config.toml
head_dim = 32
positions = "learned"
qk_norm = false
init_std_qkv = 0.0442
learning_rate = 0.00178
weight_decay = 0.029
max_grad_norm = 0.5
decay_fraction = 0.611
final_lr_fraction = 0.0
max_seq_len = 128
Each number is 128 + 24 x the weight over the matrix's rms, rounded and kept within 0 to 255. Layers, rows and columns count from 0.

# layer 2 MLP down (transposed), 512x128, rms 0.139, rows 379-391, columns 0-127
[[132 165 122 116 147  98 185 122 147 146 145  88 121  96 139 135 123 171  99 170 110  91 132  99 152 142  93 146  88 109 139 108 159 148 129 121  55 133 101 115 120  71 116 117 165 125 109 125 111 116 113 122 149 138 128 118  91 148 102 160 136 133 155 130 163 114  83 108 125 136 150  96 135 123 119 109  63 121 164 141 142  88 129 139 161 117 104 146 152 130 167 126 113 100 117  94 150 114  68 133 106 112 171  84 165 184 105 114 191 105 104 155 161 155 135  88 160 148 165 151 125 176 113 144 178 167 156 113]
 [141 101  94 163 123 133 121 111 121 176 154 126 120 115 136 153 137 121 110  85  89 120 151 147 112 129  84 147 108 140 153 133 139 109 110 123 132 161 132  84 154 116 137 158  96 171 127 124 102 147 138 116  94 132 123 126 148 144 131 132 121 141  87 132 144 132 104 154 142 135 145 122 128 130 178  73  96 111 144 117 105 111 122 129 164 148 107 129 115 162  91 129 140 112 118 108 151  98 163 126 147 173 107 139 116 126 118 107 165  97 121 113 164 177 175 102 107 152 135 124 110 126 121 104 152 128 109 159]
 [131 119 102 179 165 166 117 143 165 114 108 106 105 148 127  75 158 138 133 132 104 120 135 104  72 126 161 118 106  89 115 127 137 146 158  90 120 131 114 119  91 110 151 140 114 124 178 127 123 102 114 147 129 133 149 117 147 154 228 163 153 148 120  97 150 108 135 111 115  94 131 147 110 124 116  73 106  95 132 109 160 129 148 126 112 150 159 148 124 105 112 123 162 103 161 137 129 136 119 167  93 102 109  77 166 128 129 110 120 115 125  89 144 122 131 152 134 127 135 182 158 171 137 150 114 129  28  80]
 [158 162 148 116 113 153 166 106 106 134 131 129 116 101 136 155 151 117 126 111 113 126 141 150 121  95 152 103 135 129 115 115 154 155 115 109  86  95 105 102 118 145 123 133 115 111 105 122  75 123 104 149 119 136 150 135 143 136 128 134 127 113 128 136 132 100 107 114 141 137 124 184 152 164 161 145 163 126 131 107  99 120 137 132 143 133 132 119 146  56 141 132 123 121 122 146 154 126 135 173 112  87 157 127 109 161 127 156 165 127 131  74 118 151 126  95 129 113 141 119 109 146 122 120  97 151  98 138]
 [159 118 160  97 132 162 121 147 141 115 140 110 148 100 139 109 135 159  95 135  93 140 117 122 123 139 137 111 147 111 133 159 128 141 125 139 140 139 125 115 135 125 150 114 116 152 107 160 106 134 151 146 156  98 136 120 126  48 139 125 111 117 152  92 158 108 104 157 111 129 121  97 100 160 121 135  84 116 121 162 101 154  96 147  52 149 127 169 145  89 148 151 108 141 111 139  99 103 141 132 105 128 122 119  97 127 102 101 131 112 131 140 144 158 144 125 191 143 152 138 136 109 122 138 170 119 121 110]
 [104 149 149 146 132  98 146 134 140 109 123  85 157  82 155 138 140 141 123 152 117 127  92 153 107 128 128 153 107 103 112 158 127 148 145 133 104 138 108 136 100  94 145 166 144 140 121 161  68 122 103 161 118 132 107 125 165 131 133 120 115 137 122 161 129 109 155 135 135 112 132 129 135 117 133 132 111 124 112 133 113 115 119 111  86 147 136 110 169 146 116 130 176 128 131 144 150 150 108 100  95 155 146 161  90 183 102 103 135  77 128 172 140 103 132 114 174 120 156 158  99 157 108  60 130 128 130 138]
 [ 76  83  55 135 149 139 110 136 146 100 156 109 110 141 112 108 110 113 121 117 118 173 131 114 112 143 136 141 104 151 157 120  91 157 126 188 128 144 130 105 134 120 146 109 156 120 139 147 150 145 133 154 163 124 125 116 123 146 159 165 115 111 134 147 177 144 158 117 148 175  76 102 157 122 172 134 138  99 114 159 145 119 111 110 149 147  96 139 111  92 116 135 117 110 172 105 146 138  98 128 122 128 107  93 174 131 114 144 134 105 110 117 104 159 127 170 138 129 113 105  95 111 131 103 146 127  96 120]
 [120  97  99 128 143 159 124 155 153  88  79 147 133 151 116 135 140  97  93 115 115 140 118  99 121 143 132 139 119  90 148 112 132 147 111 130 107 178 162 112 174 121 146 151 127 157 133  97  87  77 134 164 150 147 110  82 102 148 109 116 105 157 132 136 148 166  94 139 164 118 164 139 106  99 132 192  82 137 115 120 111 134 124 137 126 112 144 173 141 123 129 143 192 140 120 133  85 111 126 139 109 113 113  96 142 127 111  76 149 126 115 145 107 177 127 165 108 150 124 142 151  56 154 161  62 148 124 161]
 [140 117 135 139 199 115 122 112 124  90 129 135 107 126 127  96 117 106 154 120 136  84 113 116 122 142 128 116 120 118 123  80 103  78 133 121 115 168 155 160 135 128 130 108 138 137 132 129 136 158 123 134 107 135 122 171 158 145 120 109 127 136 139 168 128 139 144 135  87 134 137 134  96 108 172 110 139 101 210  98 120 147 131 115 129 130 137 108 144 151 140 122 116 127 131 112 118 132 103 141 120 112 143 149 171 161  62 146 136  97 122  89 126 126 101 116 144 124 137 144  93 131 140 170 145 144 145 119]
 [139 108 117 148 178 141 152 129 123 121 148 123 101 156 112 123  92 135 168 108 138 122 105 162 178 107 174 149 147 105 143  98 134 128 133 124 128 109  87 160 133 103 149  96 116 121 132 125 109 112 125 150 120 113 197  92 132 163 113 126  99 145 125 112 143 116 113 124 121 133 116 127  82  89 125 117 129 125 145 146 155 137 126 111 142 161 145 102 102 112  95 108 133  99 161 138 145 155 130 136 120 120 146 127 121 174 126 148 147  87 108 176 147 125 126 110 151 129 119 111  87 152 103 127 122 113 104 173]
 [132 116 118 132  97 117 113 105  98  85 105  98 100 158 150 114 160 138 115 126 120 116 121 132 128 129 123 138 132 121 129 156 102 149 120 152 149 150 146 142 121 135 129 158 122 117 141 110 116 123 116 127 161  96 124 119 170 130 107 134 126  93 103 149 145 132 148 117  61 140 108  90 117 130 156 154 131 116 105 110 175 127 116 113 142 143  87 137 118  97 121 133 153 137 114 131 125 118 138 131 137 151 153  74 133 130 143 163 157 119  97 170 119 159 145 131 143 141 119 129 118 110 141 139 129 190 146  90]
 [123 114 177 140 120 119 113 106 115 104 150 121 140 146 125 135 150 164 106  82 117 118 168 108 132 148 148 125 138 119  99 126 147 147 108  94 117 145 130 134 144 151 129 131 155 158 150 162 138  97 124 114 141 138 158 145 115 100  92 151 149 151 104  92 143 124 135 123 141 142 145 115 101 122 116 141 127 119 127 145  71 117  96 147  99  91 148 136 106 109 129  86 132 153 185 114 152 139 125 157 157 133 106 118 110 153 138 117 145 101 219  94 125 151 141 125 127 123 123 141 112 125 138 117  69  25 155 152]
 [117 100 168 110 102 178 117 136 132 176 114  96 122 141 125 133 104 124  82 131 140 178 148 185 146 126 136 121 177 143 124 114 112 147 125 171 115 174 152 135 147 122 132 137 167 133 108 117  88 100 108 146 147 109 146 126 154 123  88 116 124 108 124 112 115 142 132 112 123 129 137 175 131 109 132 142  78 128 125 130 165  87 139 149 101 160  65 140 104 131 125 126 116 142 156 108 149 133 121 114  94 126 147  82 128 115 134 122 118 121 137 159 130 108 118 126 135 131 155 141  70 125 159 117 127 160  58 124]]
# layer 2 MLP up, 512x128, rms 0.163, rows 380-391, columns 0-127
[[ 79  92 122 114 129 115 159 144 182 108 108 170  80  84 136 152 157 111 120 145 119 137 110 156 159  89 143 165 147 106 103 104 127 145 130 120 130 165 127 119 134 129 105 140  96 114 116  92 115 100  73 108 147  90 143 130 143 116 153 154 146 110 154  77 121 173 165 158 163 116 115 134 145 106 150 132 146 146 133 107 161  84 129 105 151 130 172 120  99 129 158 124 144 127 101 105 158 136 120 159 119 109 162 121 130 113 103  96 156 102 127 164 167 176 143  99 157 136 147  83 186 105 109  80 118 139 123 146]
 [152 169 126  94 142 119 100 142 100 145 120 211  98 114 177 127 134 119 112 153 127 118 109 120  85 177 112 118 116 118 136 106 111  98  98 126 122 114 110 159 135  93 124 112 171 124 148 135 144 188 126 129 119 130 116 141 155 143 159 118 139 134 135 121  86 152 110 141 126 135 117 174  99 143  23 118 126 144 150 145  98  92 124 163  95 133 125 139  98 100 122 138  75 120 167 143 107  97 161 181 143 155 123 149 161 118 101 119 137 109 114 176 129 132 139 129 139 120 104  74 119 115 131 131 151 119 138 164]
 [157 121 153 172 108  99 163 108 138 128 129 154 139  94 115 137 133  90 146 119 111 129 112 144 132 127 116 115 132 133  80 114 155 118 154  75  76 135 147 130 143 156 107 131 161 133 122 116 109 111 105 133 154 139 179 104 148 126 122 143  99 103 127 105 111 104 128 126 151 117 117 144 145 168 141 117 155 104 129  96 100 129 109 132 144 124 152 117 124 112 154 131  96 108 113 123 146 176 107 166  92  78 131  92 129 128 109  89 168 139 128 165 163 129 151  79 136 178 149 145 111 133 128  90 102 141 111 124]
 [101 145 108 125 102  91 125 150 115 147 136 130 109 104 131 113 123 122 118  67 155 161 123 121 150 128 123 104 127  97 159 131 129 126  78  82 166 161 110 175 121  89  94 117 161  93 145  98 140 161 108 138  98  98 122 128 150 142 187 115 140 153 117 126  99 150 149 137 142  94 100 152 157 125 111 141 156 143 111 145 182  92 147 143 169 132  93  82 133 141 174 137 156 130  98 138 123 143 132 149 144 141 156 105 135 127 138 135 142 145 118 143 137 118 136 105 122 123 119 116 160 149 152 149 128 125  86 109]
 [146  94 161 141 156 105 129  76 139  88  65 166 108 143 153  99 134 101 163 142 143 142 121 124 123 129 143  94 152 130 141 142  78 134 101 173 151  87 140 159 116 142 124 104 106 162 130 153 157 132 132 120 137 111 133 146 159 141 121 144  91 116 120 128 150 132 107 139 135 129 112 121 111 167 115 154 124 116 119 104 153 126 118 108  71 125 173 143 102 101 100 151 169 134 125 180 143  97 126 152 169 122 110 114  98 154  73 128 145 116 113 123  82 120 165 135  96  78 109 162 122 129 119 151 107 131 146 122]
 [161 179 141 133  99  85 132 107 106 110  87 119 172 122 183 123 131 108 163 144 139 155 127 164 141  76 166 142 124 149  98 161 120 126 153 152 145  92 109 133 139 158 103 121 108 111 137  95 159 108  87 139 146 184 104 146 128 116  94 113 123 111  93 113 130 127 100 169 132 112 136 153 105 155 133 125 114 113 108  92 139 133 133 104 114  95 124 101 133 160 135 123 128 142 135 157 156 107 169 149 148 107 115 138  83  99 151 110 163 135 123 114 136 122 111 158 107 167 130 174 134 162 105 173 105 117 148 106]
 [111 115 194 134 122 166 157 139 112 125 132 101 174 150 108 143 110 150 175 145  88 135 132  83 140 152 125  76  98 168 122 176 118 138 142 153 115 121 133 136  75 130 130 126 138 167 120 119 121 152  94 121 100 140 139 154 118 135 119 155 125 144 177 119 112 110 122 128 127 198 144 132 116  95 142 165 102 165 107 164 148 132 122 111 129 102 109 101 172 120 114 128 172 120  79 109 133 122 127 103 117 128 105 119  72 112 120 119 123 117 106 105  99 139 126 132 124 114  85 159 163 126 191 179 130 154 142 147]
 [ 83 156 110 116  84 109  99 147 144 140  91 120 134 135 118 119 118 103 158 169 137  98 102 154 144 139  81 138 145 123 121 133 146 129 115 112 160 131 124 132 121 128 122 106  90 121 154 101 147 168 122 138 105 105  96 137 136 176 120 124 121 155 150 157 130 148 125 114 166 147 128 108 106  94 118 117 127 161  87  92 177  97 168 121  85 124 102 112 135 140 102 139 130 174 103 130 131 110 177 149 140 148 108 149 133 124 124 103 108 145 120 145 143 143 167 105 166  92 100 170 130 101 100 160 131 129 169 125]
 [170 160 112 133 135 140  80 148 110  92  98 129 122 115 150  98 130 110 141 177 131 139 101 145  97 146 105 123 106 142 133 150 137 130 133 134 136 133 123 136 135 151 110 133 124 112 121 114 134 154  98 120 127 116  82 175 127 200 139 128 136 112 121 142 109 111 108  95 135  99 111 121 124 181 154 149 150 101  87 123 124 149 102 173  99 120 139 123 113 146 130 124  89 206 159 161 121 101 141 166 121 136 133 102 133 109 121 133 122  78 124 110 154 125 106 111 136 153 136 170 141 154 133 126 107 120 109 158]
 [152 139 114 183  90 109  96 112 130 145 111 157 182 114 137 126 132 135 123 128 127 143 105 152  87 129 166 161 122 154 110 125 140 113 147  94 153 112 137 133 148 124 110 113 141 102 147 120 128 110 115 191 147 160 168 108 128 125 116 128 123 119 129 139 149  90  99 127 132 114 110 137  99 179 162 143 145 123 130  99 100 142 111 138  95  92 116 149 121 119 103 140  90 171 162 162 139 145 119 197 134  99 122 122 106 131 133  93 106 130 103 133 119 136 155 126 160 160 118 192  85 146 124 131  92 126 134 136]
 [137 134 182 165 116 107  99 164 179 142 120 173  93 117 179 138 180 103 102 122 119 134  88  99 127  95 122 134 129 120 123 161  74 173 103 121 146 118 113 144  78 133 114 187 192 148 114 151 122 107 135 148 126 114 124 140 151 117 123 147 145 103 146  66 118 148  88  64 159  97  79  73 162 182 117 115 154 179 127 136 158 126  68 196 138 117 151 127 147 120 109 119 164 128 131 138 144 123 103 142 130 134 125 137 106 110 145 115 116 119 122 101  90 145 125 137 136 125 166 130 135 112 119  96 135 133 149  98]
 [100 100 104 146 106 142 163  88 155 110 140 147 123 120 109 161 129  58 101 158 132 151 131 143 129 157 103 122 148 135 126 124 133 150  90 135  93 166 114 135  90 157 113 125 125 112 162  63 148 151 112 126 121 168 147 111 154 152 146 127 149  87 123 111 133 137 174 142 133 139  84 119 118 149  85 112 148 144 136 151 138  65 149  82 114 113 123 146 112 106 125 142 132 151  75 153  97 114 137 135 152 162 112 147 117 139  84 100 152 101 134 177 122 134 148 109  99  92 127 144 135 124  93 156 101 126  96 145]]